Weights of a small transformer language model: no biases in attention or MLP, untied embeddings.
Each number is 128 + 32 x the weight over its row's rms, rounded and kept within 0 to 255. Layers, rows and columns count from 0. Numbers have three digits each. The size before them is the row's rms in percent of the matrix's.

# up: layer 6 MLP up, 320x128, rms 0.199, rows 37-156, columns 64-95
# down: layer 6 MLP down (transposed), 320x128, rms 0.0777, rows 37-156, columns 64-95
# gate: layer 6 MLP gate, 320x128, rms 0.212, rows 38-157, columns 64-95
up37 119:125122054070130133132109104130115142109169106060146095055102108114146162119085120136107159131152
down37 106:080163170116117098140139106163158136099143116174148152103159095107136131158130078169099149156142
gate38 096:126120163149094127113170187126170051130099144104115104140148163055156161113128127144134153136118
up38 099:078072145104131104056159059109085134110133098152096159156102063114164206138107144137173114108113
down38 101:136119104109154125187148100086187118207152132158084133176110179126211139113101098139077069156154
gate39 086:125055201197114075117107154159130146142172096117117127138135151146125108160108103095070130134112
up39 083:115137160138118116096176077179133076113052153105155105115088108151111097117106136162170142124144
down39 087:132151144105125096150097127146059167173137152145093135137142128147079152203128146118101064096105
gate40 094:197147137135196117160112125117127111137182096124161168146141157109109100102073093172115130158159
up40 094:168125192146100165143129137156154128100156187163080121150140129125153067101137171082136137164145
down40 092:132132140070185090150146144109161176167134081137166133119148111111148112158111104131112083114143
gate41 092:134104139113120115142169118068099173136126078144079146120111190194152149045114128141152106163079
up41 101:197129088105128108108065112117107113118102133152163164151147143083123121138169135057084146076104
down41 097:122159127129078106164148106111112134153161148142143113150135166137104113111104130122106081161204
gate42 083:135164112186205152097119114177151152096139122184133133107139162086122129154131092181121119080159
up42 080:130185115186120133125177163147140175093129122159153129113133186095125139108133156145141172078114
down42 085:111145109149069170177149152072147110158130125114130097137136078164135125068160163136125127150131
gate43 097:128127223149131104130154120086128108062128175108118096055152151133137164073068117145163063119107
up43 107:163152196053101146120118185143115095154122164118111070152169164147133155146145126099174107161106
down43 094:068123127123101169114078114127097156069095094110131166118116126157078144172189150116107148141148
gate44 101:169171142068125159136074101136049143107154125123143230112118076121112121160079210098095127110130
up44 100:149142171146136122094062139123077123073117135186144105123201128146144181153153112050141092158081
down44 098:138133120111176177066104099145123148171118121097187112112148109157128131162164148128099157110109
gate45 107:131074085102136091150110104189130093125154179139132131080138074140123161057148044193117155150134
up45 112:073055088124114141162131111127140111164160112101109176094089082116111154186102189145175107163130
down45 104:199135134108108133079177166095121131102082141128145123114182155113106118135132117155104137146138
gate46 105:119129120160152115130048165129143074180175133169155117107065118120135142153098148116110083162152
up46 107:111147148096161145118068109105136117131174154124132128119128137137117117108108090124193132151144
down46 100:133202115120095160106107204128114137092189125135079117177127192157123109137137168098158152129112
gate47 115:092129173140190148165148118141199076147125141094074127114119104177126084149149134092129114165152
up47 107:099121148096095118172100154109101135185160146126166087133118130129071183161108094193099076117098
down47 101:120115139146098097132155143109126134154068200087101131158125069046110155092173171151070150142086
gate48 108:177121116174091136161125209152147096106165085133135212094123130111139119113150108150133149180153
up48 096:085132138155098130169080154157140110139086082143083109103108175172123097120154086148080171127096
down48 102:089102116031136136060113153119141212159147169118134121140117106148113122183142060129111125071102
gate49 091:170183087115120097168050140130112137087159096137131163148094111149084054187111155098133164163123
up49 089:192185143108086120118139150111180195139164147125073091181139157121135117123077100161094184144104
down49 091:076038098098188105171157187096069079173127116130093146152116079141153047178123169126136117156155
gate50 094:047071144057113074130116140033115183089167134162131179191090104141150160099048107117122096153121
up50 091:100081130095189115094135175086135142111197199155144170151111145142140160089127169139176112149153
down50 102:122096159095132115145155181142139211105146181120087073118071075171140163125146131109125132200158
gate51 115:078208176079118147163154118106115183168093148127122139138072167162139109151088131113158112093108
up51 117:122130174073090163092148099118136118140124126175202151149070122181131143073081169123159071132104
down51 103:105102096156150122129097115154114144120179068105116157124204137115110071189098121163135122119178
gate52 081:133167149094127110086133098105154117097098207179157090097081091130167166125100066149124135153065
up52 087:143134178118069107077181110138126126151113127182127137097078056104199142088123091200117090171145
down52 088:119145106131107103087122096118147120206116204137149072177080088107149094089101125130120162142098
gate53 090:157100079115150117154129050157148122105123115137038117111100128130086182129142175165135126139110
up53 091:135092131131130155118175132158137148141156133205116147107109135137123139110164153111118025085089
down53 090:115116146102199142113132124163146077144129150123122144075128113123136140083180079166123162123116
gate54 112:109112154137110097112080135132053170159128127068186102164109163140099100134132180062101128099135
up54 122:136150132096083069130072169086181129128109183123144104152087143133106157105119113092109160160152
down54 099:153117108173092137101174139164127228142095165134167133155079147084138093202140114117122150082142
gate55 088:111069120106143132140175058150106116088147136134097137143112143155093141095121074185132180094100
up55 087:148142128111110118114108148134092163116127146123106099112123130142114103181116120092143103129144
down55 094:145055149117197083067151126123102082127142107151137121140173125069110103104153135150112073145163
gate56 100:122111086140167077112114099184123135122153087090122063114101073170088134182168084166159192134161
up56 102:146130125123081140145192116121121152111094120167152106132158087128163155149112140170181145132073
down56 104:159149160095148116142151070125113198143098169112137128145094140100181183131138168127177107120126
gate57 103:147133150090188124114076128146084101129153139146102076113115136131160160071126092108161043079097
up57 103:104146077134099151170148118111109152150096201147130197136149065127143116161160139095145189172192
down57 111:186088139125110129092089123136144126103188069109141121129130147081119145168095095166107136153078
gate58 106:128125105159165123109117108148137121127103106093114129081167089084124038138193139101124111151127
up58 094:131147140101123115142106093103159149119105131054175174091140118130101110173134154145092144169079
down58 103:083149126136085067136178117111125120128145136133140096157118088132099148053072126159116103133078
gate59 096:153122101073159126183157134127173132123125140118204088122094085127143106129114139120085133148139
up59 075:126113065123107099118154107087140190159177145111196052101138114044141137078061106137135126121093
down59 096:135187108146090084120098125181146067129104098158077116088130109131129115176109151118120124112112
gate60 092:120175134096178103147115079153123091142129112166129131116151105165164120111124201148138155125154
up60 096:128165185195092078103089163139104168140140194157195116092164125096114103112153139091156147135089
down60 097:170148138159143083074142078112122151087147098171178166082155106158097150129072168138125117062141
gate61 101:166152153126073110092118148156116139135177097115144110181148160132105139117149106143058127129158
up61 108:077178114173106107139093147206135140075083125117119110135167112146145153154191117106119159147148
down61 103:112166134139124074154089166215127099133168147142073105063168059173161132143105132142182140112155
gate62 100:203155170097085130149088107138132145118160114083131131089123112128136168145101108149091111146121
up62 073:192129127113080109082099120115166144140102129159163102165106119073089135145096086109147173169137
down62 098:100120118165124189121203149090163081174123140127139163176159136142133136088161145150131172124082
gate63 110:144126137147143125147048187125143194102156140041140159082119148099154138103082116072118143121137
up63 108:178173159088059145110156133117155117103110111096130107074168093132077123136193078173116162089123
down63 104:108165171149091095104173176161087122080068068126111077136089173089162167122126147150095085106093
gate64 091:118085147145108130098116133130099096137165095136138087072115134164157145125101103152084110079135
up64 089:098097127108119143167132089132137072144138176151094131149116156128055121123097135151116107062142
down64 089:135183090112056122079159190103099059127105133152126169141132099149164173125106205110158097198129
gate65 108:113078126165142092089099115146067091062105102112135137096103133141126113122099076122073117167107
up65 103:132101118097154154114066103153119107109125109136136174155156094092181153189135100140186119146124
down65 103:129116138100143062103132128114183080137117097142104082148165162117157092094117073189111122126130
gate66 089:135067109159127160148157102127130115108205126118160168094118149138094105134124103047104191142163
up66 090:118104204161135111160145087158124094067128149099136192119103119197147183117136089126131187056132
down66 092:126085111182149112150133099101070084132169223197120139172120145159157188135133121122106177148105
gate67 070:135163117154175101140117123136130124154132150147137101166123109081119191161127143131092149113112
up67 069:148065129192137119131134154129138121123132104109136237154121093167131086123195129137059128165130
down67 070:147192128119114136112098161139095156119095190123155141122103067058090179167128130146097186125140
gate68 078:121139040094133171179130181107118142164130081151148108110167095147133142139118163058121173089140
up68 082:104128062132132122140108105161084089092137119097110138132084165107157125143145110140120147148132
down68 082:168136164156142046152143129108155113096145085124065150164116155085075181104129135071179131169099
gate69 098:160153122157144175121126130148128106163078077141153184162157169153064136071123139119125170141113
up69 095:068143135111142099062123179073114152129148109135105126156115133071103121145111177168141102152172
down69 094:138148127158082147154120159112138093166119165151109119168112124107138097128137117130143166119149
gate70 088:092187127122132133082162131150126095149129198097152163110066162131102092124083117138166135137124
up70 079:166126117113139170135120115000103107122126117198093134143149083163155150142140126124118094078112
down70 093:098067038142194107123134123154089144166111181104071148073122121140182119173098091139127091133123
gate71 100:133108044102173155103144090114094116089135132154169145082161068135215164101120186081154116155089
up71 102:130139171126128133177150119117098114094144108162072071136106126104062159152166067126135089138140
down71 104:071119140133129118116133112175133124133118118123192191139144188145124088127075124118093120117133
gate72 125:160180165055095084145080103135102152130213100133124131111141115098143130183176175128108116116127
up72 121:126075122167164129130141129141146110145102141147194111120064239119128122110099175071123150166131
down72 122:169146119191092151163135156131128158112121117129121187178118143188087135128144106127103106110127
gate73 102:127180092138137093125064098147136167195212077099079069099147132114137095170129156085037182144141
up73 101:088186075112107124138142075111120153115105138132098096177186157117126167129132168134165172102128
down73 098:125132139128123101205112147133132142151181110101124137099180175171120137140149118150184126115157
gate74 094:133154133138121138123102132065124058166093085112084118136087157133116120097147096104117029116134
up74 093:099153121121101132188137128143122212079105152119149111155166175126093154148127163153144170155125
down74 102:077056117140101130177092145164066128156122171133160145074159216152125151147164171143192118123108
gate75 087:167135132108110170109117122120165086104139090079114102136133171115150144098077129101083052139183
up75 091:123129120151121176128075094124126175122129081164100076124081127156104077094141137109127182133126
down75 090:089152143102120080141142126085165107107156115138152116076084078125146084137163082146086088175082
gate76 119:147049153059173105144140120093135162089140088095136161151172186104148123051162087197153119150082
up76 110:115126172118163143132133145162158134099121105143099112141154124098135122133173129183142135137181
down76 112:127122154158121066116161103190139105159154100157092131098169100216144137174087086125154149093149
gate77 116:093144154107200124142114140108141039102152115188150074079128141141178119093124064142117069068155
up77 119:166137116104122102079099144121129074083099141149153133131119084120175125164143135159094135122144
down77 116:153174113159181099105082070149115094118134089133156128101157155147111158136148121126121125112146
gate78 108:133163121117173108141146155187146164062079062190119153119154171157104107106174142079112129136163
up78 104:149205159138136072042101142109138132088081119134187148148098065096128144109064132134153173166085
down78 104:109136117103124143160110126130099114136083049114103126107140171162133126121110212106157098162115
gate79 077:154106128170155086135127106144125164100098141163129087049141148124160145094156149104108101090101
up79 075:174102139151168143153143130169096118124119143139167124051121077124136137066084158117162127083113
down79 093:133115083108156129138142099110112230104104118174096143108127131098131074149120074159185094096098
gate80 080:092157115082124122124180121143168119141139131094106046138175169115126072116146165145115133099091
up80 081:195129069115121090108128126109093150070072164175132212150131137167142118177175124139157168190176
down80 089:173142150145120133129102176139160048145126120116145117152057132127175094143052075146166134099155
gate81 100:179112123139103102122176077142083119111121089094163139143120157024150103120120163099129102096139
up81 100:164148103113233115133148142154120133123099144173069152111156129144129123126214073126140099100145
down81 101:145151149108106135118112083126100112134118093131101080104078162138065108101176058094144061094167
gate82 093:163173183077149087055133174115125156160154115134117092151123117127186151077049168096070110102122
up82 099:151141126140119069093143124120098091163219073168155136110086102208126134154119192155120133077117
down82 094:149142179161150118096209141134132153129119186074111117114149171145121115117127079098136142151204
gate83 113:154100134150088163182124182170141146172134176201112144126107133177118171170120144175147143116132
up83 109:063097146086157141078123123118120109102135146157100092101101172070126113121078197159109109114076
down83 104:152139130127173136120112154119115149139003143126101115115148084116113132100087125109104136159162
gate84 110:131096166123114111099145149095131089102137146140213161123066200102149118156101142159149147097114
up84 107:141111110092116100190096134157097128166177114088162134079121127196095090141121162139133131150144
down84 109:151131183103106119108153086153169183163058153118083134136131078104139085099169151161170170183136
gate85 107:118126115130099179126131090162094176118146172062078095086135127139144132144166109059153105139160
up85 113:161112151104153112127140142093160123173158153134150134057129159187155133127212137074140151141130
down85 114:098221161095128116158118160139138170105084099128113114141164131077119157085167141128116115119065
gate86 114:096099155127160159149145121144113132187129144150162102124181157165088148137120132102152145169077
up86 104:110133125133122127088162096120090080116141144133107149189111097119105141177168147162117119108061
down86 106:134133143129112123117089140157054152186157063094101117066139109184107110115198079094176157147117
gate87 096:153111162156125124082078146127123149100165110074107092124176102118085121095147124121097107227150
up87 091:159155139142116105097108174103082125045172135094084073174126077150106091122115101174122107158178
down87 101:142167165118172143135168160127126134122106060152138148182169140175075106103150091134081121120116
gate88 070:087134125126123060077101131156139100086119023113135114149171120078106141094137099108123126113076
up88 072:162147140132145198198138159109106178185141196139126092134114163148154088117145186113128142141114
down88 071:148146149098164068123131119141127058079128119109089158092160151122116117163183118117105103150098
gate89 113:183134109127128147145082135118125147117143146125109157151130114162191084189124139121138124162130
up89 100:108135080105144120131128170088125134130125122152116029128173102142096119116123145168145101119191
down89 101:179110152098129123168151151063105142133133052101144123130159162117091086192099069157092118092191
gate90 099:183155148109166136108076160181049098126126129137143166113138106107111124148146139171165134138182
up90 097:206157158131210096118137124074091119139107113159128126096146122121130118109112159096101114105130
down90 100:080110104060129145101071149143058142084102110082108152113143105134088184116055151141141149143127
gate91 099:168079162121103125111133183130118158178124204182123123068154153095130180103130158116155132156101
up91 100:109147134076095128126102074185182087093085095112128129169123082121102172106115105134113140135093
down91 095:137097164127122162066145136117127097122119204151095174136181168093153093114141139119196134146137
gate92 102:094111158147115112061115118064109161101065153114110103159135122114149136135101130103174116161083
up92 109:152160084109180111167063101153150170122085133159119117113085095146157131104135124108130150134096
down92 097:098071125093108066140117165123165106117076119158099101079144137128114186126117076069088160113138
gate93 104:101137140117155115042149117104182133095110178154053134085097130168149080116086143133156131160156
up93 115:144219134160173124144157093135068101129119096133108113082087156174146117120159092130107115113073
down93 114:127196184147127092133182083201093116114074082162174124146135143160112116092089131101128188137144
gate94 095:118115109125105084070106144089056115143188136178139151068135187140127068178142156114148107112108
up94 098:134084064079096093093139151135141148140084104122102142083101148122106123119157097162134154073081
down94 093:126200173167149080142138139134113136116143164166121106144124166102119047154169123075139160168175
gate95 103:067157128134098159168022115159097186174112126122147149178117150162192157118150091092156154103118
up95 111:118109137136146147123089159162167143155138136109084109086119087139120116083136171105160113083147
down95 105:128146107140125143121095099053107140127213156182153109130142085073161117137097094138106184151149
gate96 060:090152148059164118067147140163159135100123096156143073150089199050159170130087082139128118133087
up96 061:115190146131161076179097171170084116129092107138182086109172065175101114159135176115111119117164
down96 067:088165156130106057200120135100149097077134141117111087106115169089126126138126133079130091168153
gate97 100:169144115086103090125100104180090159122153151075136081121142110123158155148085155091159109050113
up97 105:140119125125098081112094088090158135184028165142086101058146143090121172134139134133142095103136
down97 102:127071109143151176146162141096123137083147122083105083078107133079126101117165158080102095070127
gate98 102:105119121083122127092087081115119079185134160131171084173184161149128119068184118095162154119082
up98 100:121186097118132154117086105121068115113115121105118132092138133124097120168111175082138189076108
down98 104:157045176115102081119189131153142142143143075129122134140116118104127123178132080141218125112113
gate99 094:109137115190120132134131089136146094094117136055101124071087131138142091172097101112090149180128
up99 091:088090187104155145117128077130155185121081168154121146139120112206122186058153127101172091111125
down99 092:124145094162101156168168131148122097095115165144140118187145200114131128137128062068140076134127
gate100 120:117109080134145116112148131121099160110078139047112097112188128144100130097216150126145189187107
up100 122:115090147117082191166132135143096107124173147120168104110129088162106145201157086095154145141084
down100 114:148146117112141187106113128140069097182156097131134069086121094178139134140147139123126102094151
gate101 097:193162161131154123106113169150144157188136120147219127147140102110079141094187150095147185094090
up101 097:175191194087118122192141072121153159108091113100114100137161075094166137125174183124092127120147
down101 098:073152153140115153118135180094133126126172170120130085142128153137154150107139129166081145119144
gate102 096:150169116113159106087099111113164110162115126156144123118183160117164137085182158146113151172093
up102 088:093142122137133103126070169146105170139067189110151136073095148107067178139158156110147115125157
down102 089:122098146133150140147141104135102116121180101135104131182137170127136132154099211149163096139155
gate103 100:123130133102165114177111161174139127119096144157090153066089138125163112126114163113133091080132
up103 103:128150157098123159101124190099117108137111092104067167170186074138107154104166152136148160118134
down103 093:083067139182161150176151168132103165147084151137172127178077189149153086187121051121121124119148
gate104 106:137136103146076105129111140120087129117090086084122108198102107110150080107126147161118163080131
up104 109:085142142118161143156125080150078164086185191155152179153154120108154159170143163130120141088142
down104 106:060140164138102091148093062139073101123156065147104163129135130130121122062096148126138096157138
gate105 110:144129131150120130118155114119100058151115112178162116149144149133059116106106115139149101138149
up105 104:155161141109114157135152125131117105118115165146133113154132207107121110097080165133160070120182
down105 110:142063119136123236120115117111123154164111115128127110115161109129110116079122122091170093101112
gate106 101:078086142101104092171068159098176160134085095094167129053125197193131096103133200058176141139121
up106 091:118120114114158137119140163098092125142128211090066169196128070105116170131110104183143149112119
down106 096:087143115099121148195055122166174124081068177119142150123080128167163115056137098086139134115125
gate107 108:159088181131131096180165125124072141163129096107127080083159126120143158052112102110158082085110
up107 112:098147060137156139083092125193099149139098117091124143079162066093122116166127151154124111144165
down107 101:167124143129151098160101137110150115123114123164127161130133157197151182137132150136121159115081
gate108 088:163160197124175134125106165120095055147119118153177214116134118177151084136184152153078131105153
up108 094:132061084123111091106112123162152192120087176081192103176065129169154208083114125118164133196127
down108 093:193128168125100114131131068130086183125140172137133168150147141156116127168117046116100140111124
gate109 097:133106126166106073125082181118127181047123160123099176105117156101096113098150164118167139110177
up109 086:117159098076145152123136131142150166136127138133100096112116213120153128134119112123112174090094
down109 092:065142118154159194109098131167167145135150109114084106136133065129165112154077130168145103105167
gate110 121:188080146121126115131077145115114111132137182098127100177174177109132151039109102180122117132135
up110 103:092112084125134068167107158137123152140078101073169056164132097102133175045098116096139135108136
down110 107:166103165087110102162130128157105074106105148134086140087111137116159123110161106138162111111124
gate111 120:137115176198083100121108102153166172144144128110145135078196098096108201051141136122060142131164
up111 112:174111104074133163116050124164111141101086113114142148119080105108150058116095188137133133096120
down111 114:125116169078085126120115147115108120196120159131118136152140082195095120155141165104056119012105
gate112 107:220119141112162114095143087106090166128121088090184110159154140105105145082107090132141123132160
up112 115:106144125161210106131138196100182122083112148143134142124098114182123153143126101170139109110126
down112 109:133102238176138135148128143173137125146146118116151167103083129164083151121146097149114161106117
gate113 097:130195094148162107077106141159120158097135080156154081134153122082121083103155083117155150133136
up113 099:172101138180080101134128118091105114101111115162125181167154122106108126162141173107100070178125
down113 102:150099065163081086145155156111123081143114109134188104116120131137163054120150064133115121114129
gate114 113:102103154116127058143134100137158131115090165120092140154059099156136150135125111058162083120093
up114 113:066117140089124084145067096133108114149051150093132119122112100111114133155077152090117086103082
down114 102:157170146167118113099104151186101147107086162165156147076098083176134151179132179126103174194206
gate115 102:156159090147135110117110204146133128137125108119179129125145173078102072161159137178089173131109
up115 091:112054158119116144201126090075129085175101150151132160154171096157140144128174124117149147151137
down115 102:110132101098118148142158155194176120126068166078155176107147155104121074148133138152096088114153
gate116 102:094122110094119127123136141102094169173134150162092149094131081134088145197125138093174094197132
up116 107:126158162094188180134122143140122112100129176135138103128070108098119162125131140155189147109136
down116 097:134195082159108096145049103087133130153162116122156153113130085127086132091175091105159078129190
gate117 112:128188143142108121121150099126081174080132145092121099197163141125153122093142192133105114142126
up117 115:121133138077135134175144165137174060070171159093130105156160162176144126159095174146150154112144
down117 118:056108156093108098077172118088133223128040032048135116107123142069130110124099093152099125129142
gate118 102:056113120096127150137133165153146145098092154078170125132107135117077159146132158126031120158097
up118 099:135171113141082140143148129115109116126177144128136097106139200150136177092098156136137109156101
down118 097:154102120129147059111163129117120109138125145143109089133122130072154108177179185156122144114144
gate119 115:145114126096061083123102165100094119159176103055162078126098112114111170063084032119153120165135
up119 114:194150178160098113103117125116128104110141070114119127118140123127172098113164125157124168148117
down119 110:126167136100055105125182112096095126121156105109108073127155131171106130144126105152096148120154
gate120 093:086086169152112109134118078152155151137140110142116131136161116147169130202134148084127116092137
up120 097:165110149109066118109123195067165075156122117132096135132163155122135119071143135165122096084117
down120 095:099132082156096208127136088138099086132073127143124099160046142148047138159157098126082148127110
gate121 117:152170079118106140133159120113108066120136131158095129129097124152146114164143071108070136095093
up121 120:121156124130159146128111147163126045096129045125140136168127093116172148151151075158141165144192
down121 111:096188111164085120094107079116153138172178129119129132079163120189139084124092114147167126130123
gate122 108:141124203085121160119190132097149105068079132094108144132192108097115138093034156166115075093032
up122 110:178108161131177134184136151098119141148163149156119112087139127082127117123096182119139172074157
down122 106:130140142096139127128109093105140209083191155148135141152134158049125139127103102134158100090119
gate123 093:135108143112177143116054150178105084179138138101111083073117175110058178074127128148149142118171
up123 093:163162173113141142127134059138165127099135109131197100148167119118149120123175168108078069137131
down123 101:125117124116159100146075194108122122161160169163110101127117140118110133119121062135093176180200
gate124 108:107140072136154131156151115085044153195121169171161107123168126161129113073113121135108091128138
up124 102:130145142119071123097123161196167111091138083061150132145168118105104127114196090117122151195131
down124 105:097103082168121150121155109091125022122152050142131124138119151154106152086100146173130128144132
gate125 096:080115093100113167130110166118139137164086216104148118126105159093148121132147121135026151149116
up125 090:138142108100088195138111128145066170164149117180128124097091155131155159126081159096113133088078
down125 092:148146141138115205123145105134123121147121196093132115179106186073150141101160145164105158120150
gate126 101:147090118090133151092133108156105138135110119134108112093095096117124141141169132088136155135114
up126 095:126088099131129172105136183112159154102100154101050176077107096087154158180127151102116135113216
down126 098:127160164119157101095096082129108093087111126136143162123170175127090116101169172119180187129137
gate127 097:079084101135157090139117139158128162133105086111230173169161112189127136132179153186132143136217
up127 093:093114112151146126125113080139090082120167105131126131096093161139143173108126157150161080178155
down127 096:141129136100097136104179114103150102076067078124134155129120116155146107144127169160080150177120
gate128 077:127058116147117113122072147177158122146146148103126162066063136123123085188117132122099140140123
up128 085:114142135109132119178126182216107186136126126130155151099079131103113108153113121129057131147159
down128 096:093101153167138185116088144131149205077014094122072123135106089102093118136126112115086152119131
gate129 102:132129087134130110103168094094157162091131128128120143118089129171103148044140151142109195114163
up129 100:137115073151073153143071218109144111108124129168145133195106142165136097099047084124085109110157
down129 100:109063147146121105115123161147175136148078076132132108139090120095117167106109152160063203121068
gate130 092:167090174143127100161062092142069106204137108076133076178149150131116070090190138160138111130095
up130 095:160092064133100139213131118195125095095130079138056149136166135127149120118144157120187106113128
down130 094:112078150144147140107197169069072160130169069170081161143158124110086109109119135091135081160172
gate131 066:150097115112095160104122180139177124157167100146124149081099132066107121069149153162201151107118
up131 061:143131145143131107169110145108081158113061142155122132150113142157094108128138076137053125095096
down131 071:124123138154168152171120136084119089150138137109183141150134205152094118096142153109150117093125
gate132 104:112128144181092084128127143097126148104108146137128140162079171113109143104178109130119141149164
up132 105:117160166103136120140086114131171119136093119139179077100136095133185051165124108157091122100131
down132 109:088112098139072142160055166135136105177108150127128121177144159167103161111165129081169099053165
gate133 102:058148122115110117155160185104144172157106134128075144055201180139086097126133091069126141147103
up133 105:150050087131156140135193134138093138100143125133148088165098114075053120133105132145145107134126
down133 098:111186110141065113137113114158110087144168102180128154087164122182187128085060133112065147095171
gate134 104:098118154148112127156108156033140109136140135120135163157113161120097134145113160128115091151079
up134 117:171078150163105137087100208186144110138108066131133089119156130073184109108120140140158163111200
down134 109:138101041116123111037128095143149095120136114142129151074154137078120066191116132141186135092163
gate135 117:132124143119165123128079113073155153194144183078107158134123180137126094166082145128181126155099
up135 108:130112135155071095077108143097209096092133102102096139085127153108106106092087099144111134145135
down135 105:097094145171134139140160146157128153104191078086151125183118180093095141136096192165146153126125
gate136 100:141087126145052114121095103163123140113129124038086138133096152068096165120176140133133138099142
up136 097:145131146119165129164139129080143118155152115177130201084162110172175106172142059113102133119127
down136 109:110102103127117165103129114177119128110078171094162097124056110120130139147150170157076113133176
gate137 095:152104170173104130101133162192111151079130124103122133116140135123142122108118167157142133089181
up137 096:089062164159151096098111150115106111153146120136149103135142099079122136169151139081112132133132
down137 093:122167098106089092151123152207097145096136126133063161127144134196184080170123153103118126101075
gate138 084:145101109142160130143103148107169157166151136114163134135113114165163097114194144139227169183155
up138 087:167071104117164154143129132074197112203115114119158146109140146181150149097148156124147129116118
down138 090:161093154078119152155120151160102176103116150029102091165154068152120174086084156129129091089096
gate139 075:105082089145089128099063106058128141092076185165073153114116100140088118092106134088115123201078
up139 075:152118103048149140120117125109087089151105135171099137156111165142120145099162136158141150093147
down139 081:113157152124176171165097123195134145135120083086155052121127145076161095121144154149099150143065
gate140 098:089128146108095103129156144116111131085070068119063143111156151114116106125184148152063147141144
up140 104:090113123167145104143121128113196172168080126120145083093129101162171100124111156118155184161101
down140 101:132122087118076111143104136143104087161112141081104178105073127147229111157100103106143123119128
gate141 105:128153141182128079174162096107124115150098186115128177132107129116123143131129177066103094126144
up141 104:142150063095110172201132113138103113140128137074125126148097191117117134140189139082114121074210
down141 104:154118124218126133118101110152152092174147117132079145117188069114196174151124152144134154149149
gate142 103:140150131147093121171128151088069108110088123154123110113146106179113077111063160137120115090129
up142 106:112115188147107131123079108111115143186125078090161155144146192131142165131075158097106093141186
down142 106:108082138132153192114150147088091161130126071153120057117156122134087132206112142133137188106117
gate143 089:182169122161155114196130113110128147105202134154181173077176222092122132150141089183083153129122
up143 073:147184128189166166128136094078117137124121190170137119129125205159142115133152153168148121164095
down143 094:117187083062178065130137098086130154164148147108113141137070145121143144146190155122175148136143
gate144 110:092099160123155092194116129126135143070121158120155165110113132161169152160111090113137179104156
up144 117:102090112165116076093149084042126157141141122142183126142132136066171082139151108129073076195099
down144 110:126148169127117120180134127106097119094117075172148141117147127123161098129142144080157150139119
gate145 114:158130124135144108140157127146155128124131142134150086088095118110123131111186062075158142121123
up145 109:147125094049121112134127127140108132112099126155087120169108175061133131128125104086116117122094
down145 106:160191095110103156184147123148105072125093137112155153117089196125157133079118127101133138143153
gate146 101:133117121158161059142128146113102048156129150153116088123185164197071109053176151114163112138105
up146 106:113182149170138224138106151104137139148115165146125119144115128105134161178111118106168100090111
down146 105:145121120113118078057163088177154086167065138127083119109157150133158093100119149118155166167155
gate147 102:197108114117117077111078169147189167142098197109166111098156163163172153145170166135125165126108
up147 107:129143139182145135146111183156159146163152121175117178130126115167136126039147138069084106189090
down147 102:150072138124143196092099095171159119166104103117143077117133144113122138097125169128107154131171
gate148 106:059118121158098161155111206105082160111115160117131202148096121084065110094161142154116181129147
up148 109:091094128134185104117103168127101173058183143117090150136125119073139099110113111093104118057095
down148 109:099148139089141109107153157098101108111110118145160126143125150163163131062133099106160133087094
gate149 110:149148129096133093140093155078123129123083069135131198122155202098130134055105140129204074127146
up149 108:078108136199113143079191091130119120175113142129146112092114152090135172093091132050079128114114
down149 103:118030106097111098177098195128145109158120131135137084119129106098127144162114118122196183139152
gate150 112:101136153149074112124135137189153147135141127139146154124198090148064139121181113139132177191197
up150 106:087090109117151113163100093066149155122117201101149176129095109120136114140155167122105168091120
down150 106:122167149141159154131126113116134066110164150110169127132118112100093170081071092172106116120170
gate151 115:136127119104120086077118145088150105120129123172087159113146150080091129132102105123170170180110
up151 114:058111145177058187111082148048166085089144126100144121075127125080101143107117071131167137144126
down151 106:113109110146154081128157102193106150123085120113139133154085131145121092074151167144105166156117
gate152 109:186092083115138149136063112145098154151144148101126153155145113110097098102149132076097143152163
up152 101:118149147173146137138153076099143134150138163116132091062116122101089115099161089087133111162143
down152 104:185122106144156120131107114135163150122147065138119113162123115153123176141134211123125143083117
gate153 080:134095182118082148127135157069144113112064102119095092160097158188133124098146031124108159160124
up153 080:154093147099105097119119182149102123094143121112215122138112148111149103067112043176143157125096
down153 081:104082156109106107100131144111172113165170117143122118123124153126094158157146168140121152179147
gate154 087:085142080136175154110177089108136122142094149116137123093099177156083095101115123182107093103125
up154 093:136136144161091154128127172102122149147109133159123178138134093128145119062116180183107119109153
down154 087:079162071112182114153083111150130087183123163142180111094062102140165117132128041121149122138136
gate155 107:103148214110093139102159185090095155084227071110127094141125117125152102111166119135152149129113
up155 107:128128097081118113107135135153079145077160164059154102150098117123173150144096145135180147217120
down155 109:118154110130120133099111140105104127152140150191163078174170130184063139107130198071091089127097
gate156 101:165141117107063120114078166194081134168083187109115162129139115078113104124159138174118176131112
up156 110:106177122111084144147104123183126119112163069102153084103170120164188097138100120173128114140084
down156 105:167167151112165122128136123098126233106149145181147142141137140094136100114141175162123115085141
gate157 098:136136154123159104185153123109135131062205097162153141147143152157128115120150116149121142165142